From a checkpoint of a small transformer trained on Wikipedia: rotary positions.
Each number is 128 + 24 x the weight over the matrix's rms, rounded and kept within 0 to 255. Layers, rows and columns count from 0.

# layer 2 MLP down (transposed), 384x96, rms 0.116, rows 270-315, columns 48-95
[[130  96 106 141 137 125 136 108 137  81 147 140 148 124  78 133 108 131  90 123 163 168 127 147 114 149 140 131 114 163  93 150 175 141 149 133 125 138 166  95 115 107 112 122 181 158  97 130]
 [155 141 133 149  89 115 147 110 143 109 108 131 126 120 113 145 102 133 148 146 131  76 154 117 180 109 146 108  78 132 117  54 106 150 151 117  99 124 150 104 144 123 110 131 122 139 126 124]
 [137 138  82 128 132 124 122 158 113 126 146 121 130 113 134 140 131 154  92 118 120 161 122 134 135 154 181 167 163  91 175 133 112 145 154 114 164 105  87 150 143 135 167 130  90  76 133  98]
 [144  90 142 121 135 133 107 163 103 126 139 172 148 112 159 110 152 124 123 118  86  97 163 155  78 111  92 187 152 122 159 102 102 126 136 117 100  84 193 108 117 132 146 126 114  96 113  98]
 [108 152 139  86 157 126 125 149 142 105 156 121 133 150 127 118 134  90 103 136  91 131 139 167 125 151 122  81 108 145  90 123 101 137  78 122 143 151 106 108 148 106 129 172 155 120 105 142]
 [105 129  97 123 123  91 147 184 129 112 126  91 162 117 129 114  81 155 125 137 161 118 124 130 149 108 139 147 159 117 137 114 120 122 146 121 169  99 141 140 118 140 163 167 121 175 156 138]
 [106 180 100 118 137 139 162 115 142 109 146  84 134 136 139 133 124 147 169 116 132  89 146 106 180  88 179 147 139 153 138 117 104 161 152 106 171 118 105 101 113 132 137  83  90 152 143 100]
 [141 156 147 132 125 137 112 114 150 141 136 106  99 171 126 116 160 106 115  95 149 102 110 106 114 117 116 118 125 141 125 122  93  98 152 119 122 152 182 135 126 160 160 127 142 129 108 119]
 [147 113  95 124  77 147 108 110 161 117 136 160 102 133 119 115 180 169 177  90 139 119  96 108 168 141 140 107 134 157 146 112 109 127  96 151 123  82 143 131 117 114 124  94 138 153 129 139]
 [129 152 142  80 141  76 147 135 105 164 104 108 100 108 130 108  84 135 146 124 109 109 145  58  96 108 136 129 128 140  94 187 129 118 136 122 126 131 128 117 136 138 142 157 151 122 151 102]
 [109 105 147 131 131 125 117 136 100 136 119 164 166  69 132 110  93  89 135  88 127 118 106 103 139 131  95 135 155  90 120 145  91 132 101 133 114  96 117 116 102 146 149 150 164 140 122  71]
 [101 128 116 140 117 147 107 144 131 132  66 123 140 145 134 136 110  92 141 122 108  98 152 130 131 136 146 114 142 150 167 122 178 156 143 162 137 144 112 152 155 166  95 102 133 147 146 129]
 [ 53 109 120 145 106 135 153  87 135 143 168 140  99 126 149 122 102  90 118 168 150 138 115 119 105 164 135 159 131 157 107 154  99 134 151 120 132 142 132 133 125 165 122 113 167 104 140 146]
 [138 103 128 172 135 101 130 142 140 156 144 134 121 112 140 118 165 107 123 110 169 142 142 164  86 146 136 136 141 174 115 134 150 110 124 139 141 115 145 149 100 163 102 111 146 136 124 130]
 [ 95 120 122 135 133 113 139 135 146 183 167 103 161  74 145 129  98 130 153 157  99 155 149 113 145 123 116 129 135 110 163 132 149  87 141 130 127 116 110 177 123  92 146 112 148 150  86 156]
 [136 101 117 130 155 142 190 118 111  97 111 125 161 146 109 117  96 126 150 116 143 133 135 116 153 103 154 143 145 148 115 126 140 141 141 130 166 121 101 138 131 215 131 104  72 200 120 115]
 [157  73 158 113 131 117 129 119 144 171 123 105 136 117 116 147 162  73 129 128 136 120  95  91 151 115 107 129 124 131  81 125 161 125 124 132 148 133 160 156 105 126 171 153 110 119 110 128]
 [130 157 115 118 120  83 121 162 138 119 134  90  97 171 103 144 101  50 123 121 123 121 136 107 135 119 156  99 129 146 100 118 135 108 144 128 138  96 131 139 134 102  97 132 120 176 109 119]
 [106 142 105  96  82 103 155 124 176  87 127 152 143  88 110 136 131 114 142 143 147 108 131 133 167 118 102  90 123 107 147 128 114 123 120 148 100 141 139 125 193  99 112 159 136 120 117 111]
 [120  99 122 137  88 152  75 142 133 122 133 169 137 102 176  97 114 137 131 131 111 128 148 145 104 132 121 141 135  88 131 127 152 104 150 150 146 137 126 113 122 153 116 161 147 115 104 126]
 [127 116 120  92 113 123 124 149 157 144 122 148 139 154 115 183 122 133 137 155 138 177 126 108 142 157 134 135  95 169 105 116 124 107 127 141 138 129 130 103  92 125 101 163 156 123 101 153]
 [129 105 154  90 124 118 129  92 118 138  89 159 144 128 138 141 184 158 136 132 132 140 142 124 130 125 124 125 135 103 148 138 165 107 175 129 181 136 144  95  87 116 135 105 110 127 135 143]
 [133 132 122 114 122  99 113 148 105 118 159 126 118 155 127 168 126 131  80 151  97 136 129 165  99 178 128 163 152  80 103 117 134 150 135 159 121 115  92  97 155 113 182 138 121 154 114 107]
 [129 106 159  72  93 144 122 125 144 124 130 116 155 145 191 125 125 131 139  79 150 144 136 126 120 132 119 125 108 114 111 118 136 121 132 130 133 128 158 116 169  92 116 100 147 139 129  98]
 [137 135 158  66 145  75 169  94  87 115 104 101 134 120 132 103 131 148  67 132 134 105 135 108 139  99  77 133 126 116 155 114 134 134 150 141 140 136 135 101 111  90 115 102 112 144  96 178]
 [168  85 113  62 139  97 104 128 115 147 131 160 125 132 129 161  96 115 113 120 142 131 147 173 147  89  98 113 141 106 119 108 160 112 125 166 119  98 165 114 149 162 127  94 115 157 169  93]
 [ 79 154 139 144 139 120 145 134 144 143 130 138 141 160 109  81 120 147 130 153 133 163 143 145 118 106 139 134 105 162 140 199 117 112 162 171 112 135  96 127  79 136 158  96 106  68 142 162]
 [106  84  57 112 135 161 120 106 134 128 131 127 119 128 124 145 112 106 158  45 134 155 147 126 161 136 122 166 101 119 108 108 151 167 167 159 112  80 128 131 105 139 144 111 111 125 140 113]
 [132 117 142 100 110  93  91 125 152 122 118 146 125  98 154 105 128 109 152 108 150 160 119 131 117 114 102 143  89 185 167 159 113 148 134  64  99 147 119 128 121 147  94 133  90 125  98  88]
 [151 158 150 123 126 168 124 168 117  86 175 150 150 109 158 122  98  96 140 150 107 174 133 168 140  75  93 104 123 166  99  86 149 121 144 116 132  99 119  69 148 136 107 117 158 112 108 170]
 [110 131  88 168 106 153 134 120 124 135 140 135 137 171 165 103 123 173 134 121 144 147 145 127 106 110 119 131 126 133 143  91 131 131 155  96  89 160 118 120 144 119 110 134 159 147 124 116]
 [115  97 160 137 106 159 144 117 152 119 122  76 134  74  85 137 178 101 112 108  94 149 105 133  99 129 119 131 157 177 148 142 180 119 113 139 137 120 102 126 102 117 143 137 159  89 179 135]
 [132 118 154  89 108  92 118 123 116 159 139 119 128 109 137  67  90 161  74 101 157  98 148  78 120 150 135 114 167 102 161 164 130 149 134 142  95 159 153 143 128 129 132 127 130 133 130 178]
 [164 103  94 176 117 110 145  98 112 123 111 102 140 142 102 145 108 140 123 133 157 150 126 168 123 125 174 151  79 162 115 133 110 123  92 111  94 121  99  94 124 119 188 118 105 171 159 152]
 [112 125 189 145 140 130 155 138 132 153 104 155 104 136 117  89 129 116 164 131 129 137 152  83 151  57 138 168 168 132 100 115 138 148 181 100 141 135  99 122 126  95 124  77 100 136 140 127]
 [143 142 143 117 131 135 155 121 139 150 107 164 135 153 132 123 123 164 147 159 190 163 143 117 166 142 128 101 121 147 120 144 135 106  85 130 131 166 115 122 126  94 103 151 112 137 116 148]
 [118 123 135 117 163 146  78  99 142 136 115  87 147 136 133  94 166 105 122 121  97 115 160 124 100 138 145 124 112 103 155 115 131 106 190 120  83 122 108  83 117  95 133 120 127 150 125 159]
 [ 99 118 154 166  88 105 141 123 111 133 117 121 199 171 101 134  57  85 158 142 159 155 123 120 133  82 138 175 151 104 156 178 136 107 123 108 136 123 132 170 125 152 110 136 162 100  93 106]
 [ 97 172 100 145 168 184 148 141 125 128 106 116 114 115 156 138 102 113  85 141  91  98 157 151 128 131 119 126 111 102 132 123  85 176 131 122 125 148 160 124 140 150 117 135 118 120 146 104]
 [ 97 133 113 122 136  98 148 132 160 142 129 130 139 116 114 133 136 143 132 157 167 141 100 121 105 119 127 127 199 103 132 141 106 142 119 118 130 125 125 174 120 140 117 133 114 100 127 134]
 [121 150 132 130 129  87 138 148 116 143 146 117 124 110 113 124 112 135 144 124 148 113  80 131 107 106 134 114 121 120 130 117 129 149 158 122 160  94 162 132 138 100 110 114 129 135  93 111]
 [107 143 117 118 114 125 134 121 137  74 167 140 117 146  98 107 166 116 123  82 123 144 131 157 137 131 123 127 118 106 137 131 117 144 139 131 148 158 122  78 131 154 115 111  98 139 155 113]
 [128 121 133 147 147 181 135  99 106 136 175 119 123 128 109 134  91  97 116 133  60 165  90 150 104 143 118 116 113 132  94 114 165 119 125 140 141 141  87 148  99 133 130 145 111  98 117 147]
 [112 138 167 109 116 139 136 108 140 126 127 106 113 142 128 157 129 107 145 113 129 147 152 129 126 126 123 189 120 165 115 101 139 146 145  81 137 132 133 130 114 122  86 124 101 121 115  99]
 [117 152  83 170 151 123 137 123 163 138 107 204 138 125  91 125 157 142 133 152 113 152 129 171 160 127 104 118 114 123 170  78 103 118 109 139 103  80 154 129 130 141 112 102 120 100 141 147]
 [130 126 113 144 144 101 142 101 134 128 132 114 147 195 116 127 139  97 124  98 121 116 164 133 141 138  97 177 122 125 181 149 133 129 153 150 143 129 122 102 141 132 152 109 144 135 168 152]]
# layer 2 MLP gate, 384x96, rms 0.139, rows 271-316, columns 48-95
[[116 117  92 145 142 157 143 158 131 151 111 106 120  87 147  98 123  93 116 130 147 113 132 143 179 130 137 113 141 154 139 151 188 135 122 165 154 132 146 120 155 134 114 146  92 114 122 129]
 [ 94 134 137 183 127 140 165 135 118 127  97 130 128  96  95  73 139 111 142  82 143  93  94  88 119 154 108 161 162 114 120 105 126 130 109 104 153 106 109 102 122 139 100 117  80 118 111 155]
 [166 123 100 115 195  86 130 146 147 101 137 197 103 158 103 128 127  78 133 143 133 134 101 124 148 101  80 127 124 117 115  90 122 116 190 148 137  94 135 148 133 115 150  80 117 118 121 127]
 [114 120 108 124 127 135 126 134 134 120 139 122 144  95 106 136 141  94 145 124 145 128 169 173 144 147 121 154 110 107 133 150 146 164 155 138  73 113 121 136 133  60 134 135 122 162 112 104]
 [159 122 116 128 163 144 115 106 121 102 122 181 147 153 105  97 124  94 105 138  86 108 103 105  84 157 109 115 103 114 150  92 171  96 155 126  85 156  99 119 114 108 131  94 187 126 114 146]
 [144 157 117 158  92 123 154 138 134 140 130  93 139 119 148 121 140  88 123  83 120 127 128 118 118 111 125 163 122 120 123 132 146 103 150 108 121 147  90 187 121 109 140 135 104 153 133 131]
 [ 92 100 115 138 105 130 143 127 117 157 133  98 100  91 114 101 126 108 111 108 133 155 117 133 153 154 153 116 114 136 167  93 147  98 139 166 160 128 142 150 126 141 142 144 166 145 146 118]
 [114  73 128 151 147 110 109 150 119 136  98 155 146  80 144 143  90  97 126 137 126 136 107 109 125 153 106  78 135 131 141 145 111 118 133 132 109 126 108 102 129  99 138 144 121 129 161 107]
 [ 92 124 118 115 134 132 125 115 166 149 152 136 154 123 148 143 116 131  83 138 125 117  74 125 115  81 113 144 138  75  85 161 190 129 148  80 126  96 152 115 144 112  96  98 125 120 162 111]
 [125 165 107 125 141 119 136 131 125 174 120 136 164 144  87 137  99 115 107 114 147 126 150 125 126 123 121 157 119 126  59  97 157 141 156 156 147 164 140 125  74  94 119 104 109 150 146 117]
 [106 118 133  91 151 124 120  85 158 120 132 120 146 102 151 113 115 159 159 136 111 134 118 115 120 195 178 109 117 101 122 128 133 158 145 104  81 109 139 159 136 147 143 103 115  97 103 146]
 [105 139 122 175  89 164 127  97 103 136 104 164 146 156 111 105 171 153 117  97 123 147 153  92 147 113 120 100 129  85 121 107 170 140 130 141 108 105 154 126 110 147 135 133  74 150 116 122]
 [112 146  94 133 138 135 114 159  92 134  95 147 131 112 174 133 155 140 140 143 135 122  79 130 152 127 148 157 127 138 137 120 106 159 133 120 154 128 125 108 133 152 146  92  95 135 138 133]
 [154  97 132 117 108 127 106 154 133 141 124 140 146 113 105 104 106  84  95  89  81  99 127  85 123 125 128 126 134  93 167 147 111 126 130 168 104 127 140 140 120 113 135 133 139 140 141 150]
 [117 144 152 142 138 173 105 164 103  98 128 130 146  93 117 123 132 146 116  99 128 145 107 126 146  49 129 100 126 132  87  99 152 116 132 103 145  95 106 160 135 151 124 145 108 140  97 158]
 [ 83 137 122 133 119 101  84 148 127 108  93 103  91 120 175 164  90 128  89  92 126 121  95 125  70  90 158 135 130  87 167 160 107 121  77 125 123 131 113  75 156 159 116 129 103  78 129 166]
 [112 166  97 108 102 174 134 138 106 111 100 161 115 120 103 152 126 153 110 159 153 110 138 150 154  82 123 102 111 151 144 138 125  96 119 136  94 111 133 152 120 125 184 183 109 115 115 105]
 [112 151  68 111 189 138 118 118 130 120 133 134  84 126 153 113 131 125 115 113 120 100  86 128 126 106  96 128 150 116 140 161 104  93 118 113 147 130 121 153 137 159 121 144 127 154 125 124]
 [144 109 123 115 109 123  78 126 123 137 141 148 121 114 147 119 144 123 106 147  99 153 144 144 111  88 136  97  49 151 159  93 160 111 144  99 139 171 125  73 147 104 120 129 149 144 116 164]
 [165 105 109 137 136  94 110 111 149 140  96 128 122 125 132 111 134 103 142 134 138 123 128 146 128 134 194 161  90 123 109 108  91 167 110 162 123 103 135  95 122 100 111 147 147 121 132 162]
 [141 132 125 169 123 154 136 145 129 143 110  95 127 121 141 114 148 109 124 128 103 130 134 130 135 172 151 103 113 156 125 120 141 124 153 154 137 112 143 110  93  83 130  92 106 144 129 129]
 [110 137 105 125 114 126 141 120 177  81  57 135 154 155 118  96 154 131 191 114 128 133  95 113 192  86 140 144 137 119 149 119 161 134 131  89 138 125 111 174 107 118 112 188 146 138 129 136]
 [118  73 131 107 160 155 135 138 129 116 118 119 122 137 154 155  94  98 132  75 133 155 130 111 145 125  96  99 112 125 127 162 124 107 193 123 125 120 106 107 117 109 168 147 183 105 140 128]
 [154 125 145 137 103 105 117 141 131 107 101 155  99 144  70 115 173 130 130 144 138 110 167 163 143 129 139 111 103 103 114 115 167  86  94 115 143 164 162 106 116 127 161 124 117 150 150  99]
 [141 110 141  72 137 144 130 130 142  87  90 125 121 136 115 153 119 160  97 138  77  88 124 106 133 108 152 135 115  74 130 157 126 120 131 131 134 138 128 100 154 125 151 103  88 132  58 104]
 [122 115 153 189 187 117 148 154 111 163 127  97 113 133 138  87 133  97 101 116 107 115  99 168 118 146 125 114 123 163 128 141 122 145 149  99 142  99 144 152 100 105 157 169 148  88 115 160]
 [160 133 136 110 135 155 146 133 141 117 144 125 136 109 140 109 107 108 102 164 145 119 111 107 115 127 128 146  90  73 131  70 125 161 128 111 138 125 122 122 171 154 151 157 101 162 131 106]
 [103 152 108 115 110  89 122 137 117 117 175 143 117 149 114 127  95 130 128 144 159 148 101 147 113  99 144  76 134 155 113 133 139 160 126 130 112 108 146 158 113 165 115 105 106  95  85 168]
 [156 130 124 103 132 121  80 128 121 102 188 163 146  99 123 129 122 137 182 101 118 150 168  77 151 165  93 107 165 141 118  82 113 125 126 121 142 122 136 104 193 118 124  99 156 130 158 110]
 [103 145 166  96 117  88 149 138 149 142 122 170 117 145 120 176 122 111 102 160  94  96 135 182 140 113 146 136 118 163 141 153 113 125 120 145 139 133 169 129 167 118 143 138  93  90  91 131]
 [157 120  80 115 123 116 142 159 154 113 162 157 122 152 112 124 166 172 119 155  84 120 167 152 163  89 162  91 104 124 134  92  97 112  89 133 108 153 169  95 167 125 127 137 110 105  75 124]
 [153 149 135 165 143 116 145 136 104 100 133  97  98 161 109 146 100 129 128  76 131 136 136  71 115 122 149 109 127 135 115 125 125 120 166 102 115 121 136 141 151 103 157 142 118 144 130 138]
 [111 124 143 123 135 118 132  93 167 146 117 127 122 180 103 128  90 127  91 106 160 145  86 134 124 113 115 121  83 120 102 133 170 160  75 140 124 167 124 158  63 124 129 150 126 159 149 120]
 [146 144 120 149 121 104 102 158 109 130 103 135 167 164 147  99 158 110 143  98 147 107 104 119 120 139 179 134 150 106 152 140 134 126 155 136 172 114 162 157 150 144 108 135 132 114 106 104]
 [187 132 151 156 136 102 144 102 137 117 100 116 159 110 139 100 131 105 126 116 139 107 137 120 147 108 145 131  95 107  95 126 136 129 119 121  99 119 108  96 105  77 125 104 112  97 135 128]
 [153  79 120 107  96 151 145 155 128 141 115 137 107 115 108 129 142 166 171 104 124 133 168 137 139 127 113 114 164 135 128 145 124 118 104 122 145 139 103 182 110 126 124 107 104 102 145 141]
 [138 134  76 121 122 137 113 110 126  74 145 105 138  78 122 139 135 109 163 154 109  85 154 143 163  87 144 105 132 150 180 142 168 151 114 118 128 155 128 128  96 150 192 118 125 134  98 110]
 [137 137 151 113 130 103 122 170  77 110 106 123 105 137  63 124 101 123 130 165 118 145  92 152 121  81 110 137 103 127 121 155 141 101 156 141 159  97 104 146 119 148 143 142 110 127 128 146]
 [132 142 137 135 107 101 113 131 151 137 118 142 153 149 155 121 148 115 135 137 103  80 116 117 115 162 103 139 133 154 158 130 123 150 154 146 114 139 158 127 120 130 134 130 154 140 151 128]
 [ 97 155 145 128 129 144 111 139 117 153 146 120  95 132 166 152 132 117 151 134 110 143 137 134 123 109 145 172 112 144 124 165 106 148  71 122 117 126 120 129 165 140 158 157  83 139 129 145]
 [139 119 131 131 173 121 189 117 127 108 147 132 123 125 123 128 114 111  97  94 118 106 121 136  69  99 136  65 104  85 106 147 106 159 131 155 160 133 126  88 126 136 174 138 125 112  96 137]
 [144 152 126 123 118 137  81 144 128 150 127 121 124 136 129  39 105 125 115 137 130  93 167 120 131 100 138 114 125 157 120 115 178 127 147 150  99 145 141 152 148 107 151 180 167  89 123 129]
 [123 114 110 122 127 172 152 136 117 108 108 160 138 154 162 171 128 119 123 106 147 122 117 137 139 130  85 112 136 146 138 143 139 108 135 120 118 119  94  98 114 152 105 142 157 121 164 112]
 [141 129 153  97 161 138 120 121 121 119 107  83 126 164 136 145 169 111 154  90 157  92 117 110 113  81 146 142 108 125 100 168 111 164 131  93 146 151  96 142 121 135  87 121 113 131 135 138]
 [128 131 149  98 132 132 167 147  81 111 148 138  78 127 149 143 115 139 103 132 138 154 142 122 129 130 111 152 144 120 120 166 115 131 131 117 161 119 124 164 155 146 121 113  55 125 155 111]
 [152 156 154 115 105 152 136 111 144  96 130 118 123 128 105 119 125 123 117 138 136  82 134 120 182 138 137 126 127 113 139 133 103 182 157 116 135 141 190 110 123 125 120 169 147 158 125 150]]
# layer 2 MLP up, 384x96, rms 0.13, rows 271-316, columns 48-95
[[125 104 149 102 125 107 120 144 133 115 134 155  74  97 148 143 146 153 136 100 111 141 108 148 106 123 122 121 114 107 123 149  68 117 105  93 136 117 139 169 100 131 105  96 166  93 137 115]
 [ 99 124 143 119 126 101 145 108  98 160 126 148 139 101 117 128  91  96 109 151 115  91 143  81 102 192 101  80 105 108  97 119  99 117 149  74 144  79 134 128 177 158 118 140 115 107  99 147]
 [175 121 113 143  53 142 117 144 153 121 110 124 180 130 142 144 141 179 104 175 163 143 119 155 149 137 141 178 135 108 163 141 141 119 165 145 126 136 114 109 107 130 134 120 125  82 116 109]
 [133  99 120 142 126 134 141 151 116 171 127 149 151 118 114 116 120  79 149  80 177 124 123 128  75 162 107 151 200 134 133 182 109 118 128 148 125 121 130 118 128  99  93  84 132 105 172 136]
 [102 124 142 103 111  70 151 158 116 111 127 118 105  85 170 142 116 146 107 122 143 131 137 135 159 112 127 154 169 115  90 119 109  88  77 127 139 106 146 156 123 152  99  80 118 147 128 123]
 [145 151 139 120 132  99 138 122 164 105  98 103  94 147  92 104 133 174 185 102  96 182 144 138 148  70 140 101 123 142 119 116 135 156 134 145 139 120 157 128 161  96 132 126 111 127 155 158]
 [ 76 127 136 140 108 174 161  94 155 140 136 104  97 135 127 125 145 128 151 109 143 144 126 114 126 129 160 136 120 143 120 123 111 139 134 150 100 154 119 142 131 149 161 128 139 146 148 155]
 [143 116 141 162  80 154 154 142 146 121 160 125 126 134 109  99 133 110 104 119 165 164 154 145 154 108  64 124 132 141 138 129 103 100  93 144 136 121 179 117 118 127 140 170  99 116 114 134]
 [139 147 148 151 142 130 122 155 112 127 121 115 127 133 109 115 145 114 117 165 122 159  79  93 133 143 141 101  70 108 112 128 125 120 101 138 117 154  70 136 118 191 111 139 129 145  93 133]
 [155  88 119 113 131 131  91 108  98 116  84 142 145 100 110 112 128 113 113 111 134 131 117 157 161 140 130 149 144 112 129 110 162 162 122 112 107 148 126 122 113 127 152 141 134 142 125 105]
 [155 151  93 114 183 148 145 115 114 135 119  97 152  87 169 115 109 150 119 140 153 126 120 104 123 119 125 132 135 137 116 117 134 127 103  96 103 116 127 143 147  89 123  90  94 118 169 161]
 [107 149 128 172 117 111 127 129 105 136 139 115 164 114 109 126 133 195 126  95 159 109 110 145 137 125 117 152 157 113 161 104 135 106  89 173 117 112  89 166 125 154  99 113 124 134 160 140]
 [164  76  78  89 150 143 129 124 145 133 160 154 149 102 114 139  99 119 136 146 130 127 109 126 124 100 142 156  82 134 132 106 126 152 126 165 139 167 116 152 118  94 127 107 124 140 103 105]
 [127 140 121 140 118 121 161 141 127 131 120 128 165 104 134 196 113 126 162 138 128 141 155 135 176 126 102 156 113 164  98  96 149 103 122 110 182 147  96 148 117 121 133  99 146 194  87 120]
 [167 149 164 110 109 111 141 119 146 144 116  88 145 115 136 158 142 104 168 110 140 157  98 172 114 110 162 129 154  84 175 111 122 135 129 156 144 145 124 124 115  42 112 141 104 173 121 159]
 [207 114 102 115 171 152 137 135 143 138 135 116 146  99 102 110 124 147 135 125 133 130 140 106 155 153 112  92 125 149  98  70 119 138 134  92  65 106 141 178 129  90 119 141 143 122 149 113]
 [ 94 120 162  87 120 143 124 120 118 102 145 120  92 135 148 155 157 189 141 116 111 128 110 122  96 139 159 101 124 142 125 156 127 152 113 135 111 122 100 135 122 102 109 136 142 112 116 162]
 [137 151 129 126 106 133 139 134 130 124 109 132 117 118 126 126 124 117 159 147 169 129 169 150 103 126 115 140 123 120 115 124 108 125 140 129 176 123 140  92 117 101 123  97  86  75 152 129]
 [138 157 121 152 125 110 161 164 119  76 127 131 113  90 100 114 112 137 148 118 107 102 121 137 131 130 148 160 140  85 118 132 130 105 133 155 136  93 102 114 133  93 123 106 139  75 106 124]
 [128 139 149 143 169 125 157 168  95  97 112 105 108 129 113 143 128 157 124 120 114 117 136 133 145 119 130 131 135  83 125 157 125 121 140 138 145 135 184 114  65 141 109 140 177 142 117 136]
 [153 122 100 127 142 159 147  72 135 164 130 136 177 156 146 136  91 131  96  85 134 112 146 155 147 103  86 133 165 130 111 102 164 152 156 125 163 102 128  81 145 167 144  94 130 142 128 162]
 [113 118 105  84 131 105 160 112 143  89 159 166 136 145  99 140 118 134 113 115 108 136 140 140 107 143 100 129 127  93 119 124 122 167 157 132 126 141 148 137 101 142 103 119  92 121  93  99]
 [116 118 112 151 107 137 151 134 106 142  63  66 133 126 148  78 129 143 136 110 121 134 119 146 116 145  93 153 132 103 171 154  71 161 132 139 146 165 114  98 123 132 154 105 124 132 115 116]
 [149  93 102 115 113 135 132 175 105 122 110 104 157  69 133 120 112  83 134 169 130 138 139 110 107 152 150 128 158 117 100 102 124 157 123 105 120 136 108 117 110 138 110 128 189 141 102 120]
 [177 112 124 106 116 132 146 112 135  83 142  95 143 155 133 132 142 150 112 153 132 154 130 124 114 147  91 134  97 109 133 110 139 125 123 116 128 113 174 151 123 120 119 126 117 143 105 111]
 [164  98 137 176 149 127 160 125 116 119  72 157 167 172 117 170 123 121  92 166 115 109 178  92 167 101 107 118 127 140 103  94 127 130 130  99 122 109  98 138 144 123 138 151 164 121 130 159]
 [ 95 108 105 125 114  82 121 127 107 102  96 147 113 169  85 112 143 179 152 106 127 104 156 114 144 160 148 129 128 127 153  99 134 173 132 151 138 135 149 130 125 146 130 107 167 124 117 118]
 [107 106 162 138 109  94 158 160 110 125 137 165 136 142 152 128 113 139 139 144 123 152 143 148 115 150 118 124 105 149 141 161  83 178 123 151  74 108 120 164 100 132 144 155 122  69 100 105]
 [ 88 164 112 171 137 129 162 180 132  98 132 137 163 140 105 122 144 139  87 163 159 116 134 119 170 117 156 134 103 121  97 110 144 130 129  94 163 147 161 149 136  76 168 145 153 162  83 176]
 [141 148 132 130 129 167 139 143 114 107 145 147 158 146 104  96  83 125 103 105 101 169 138 130  90 132 117 141 114 110 147 156 112 103 144 133 145 128 131 109 137 128  97 147 135  79 121 128]
 [ 79 125  84 146 135 123 113 109 116 129 126 117  68 122 148 115 145 150  80 135 145 127  98 132 108  83 118  92 127  93 108 141  71 114 150 133 128 148 135 154 137 128 145 154 126 119 157 149]
 [145 103 169 137  84 167 134 125 151 111 162 146 123  81 108 126 128 117 153 120  84 110 130 136 129 148 149  74 159 132  98 131 116 117 109 142 136 117 134 133 106 107 128 122 127 132 122 127]
 [117 133 127 108 161  79 114  68 157 138 116 121  85 121 113 125 113 152 128 133 133 123 118 139 120  89 187 155  95 150 119 119  97 139 115 186 171 109 144 112 140 156 145 121 152 144 108 133]
 [148 102 114 148  95 108  95 111 132 120 142 130  95 109 102 138 142 147 109 149  77 156 134 133 137 101 115 173 147 126 115 131 134 148 102 105 131 139  98  96 161  97 140 110 129 130 151 142]
 [133 159 127 119 139 155 137  99 148 158  95 128 140 129 126 105 120 159 104 105 127  74 136 112 142 129 151 174 103 131 135 143 145 134 155 143 114 143 125 160 127  98 146 115 130  56 148 126]
 [129 110 107 171 161 134 119  84 128 141 137 123 109 123 103 124 106 163 148 138 122 121 114  84 123 118 131 147 140 126 132 162 118 166 119  78  80 139 101 121 156 144 146 179 125 103 129 117]
 [143 150 177 142 115 101 120 153 132 135 118 137 104 121 124  98 102 125 128 127 120  83 121  67 133 139  88 119 188 129 129  99  78  89 115 138 144 106 152 141 102 119 137  78 105  93 136 116]
 [106 186 108 144 125 132 169 141  82  98  77 149 109 138  44 145 118 134 110 114 148 123 146 113 115  83 115 148 124  86  88 166 170 115 137 155 166 136 153 140 126 135 131 140 140 145 162 181]
 [137 133 114 104 107 141 106 105 127 121 132 128 117 131 133 154 124 167 129 114 135 173 118 142 170 101 112 127 147 131  95 136 134 140  96 132 125 147 116 148 135  93 132 142 149 166 144 119]
 [129 103 118 141 139 133 140 140 158 138 125  79 131 107 114 100 117 205 109 123 145 141 120 165 155 137 124 107 127 138 157 135 157 168 165 143 131  95 150 131 124  99 139 130 175 129 152 107]
 [136 145 142 177 128  82 131 127 149 102 166 131 119 117 140 143  92 110 129 104 130 119 151 138 113 117 131 143 129 136 153  94 152 109 110 146 138 167  58 114 115 130 118 162 122 130  86 149]
 [105 139 153 133 171 209 113 177 130 147  93  98 109 155 117  60 136 144 121 150 142 124 146 108 144 100 141 123 130 137 140  90 167 108 106 149 123 188 152 130 129 168 196 132 154 129 134 134]
 [103 124 147 165 101 151 151 141 112 124 107 113  84 140 136  84 134 112 146 136 146 104 124 154 117 112 109 131 103 192 128 154 124 112 137 137 124 130 144 140 106 117 124 124 114 132 139 115]
 [140 135 161 124 191 114 164 169 146 139 124 104 120 102 144 163 153 142 147 129 144 110 131 131  98 179 106 144 133 107 133 125 150 135 105 129 111 139 135 139 118 111 170 144 134 115 167 131]
 [119 101 148 115 115 133 147  99 134 153 136 124 126 100  96 186 106 110 171 141 131 138 156 137 120 152 154 179 126 130 124 112 140 122 116 184 135 116 114  97 102 130 134 118 101 143  82 132]
 [165 149  95 153 124 111 169 112 150  85 114 150 141 125 114 127  89 110 142 126 156 115  97 117 145 123 132 154 156 116 131 109 190 108 146  88 174 137 144 117 138 161 161  85 126 170 151 131]]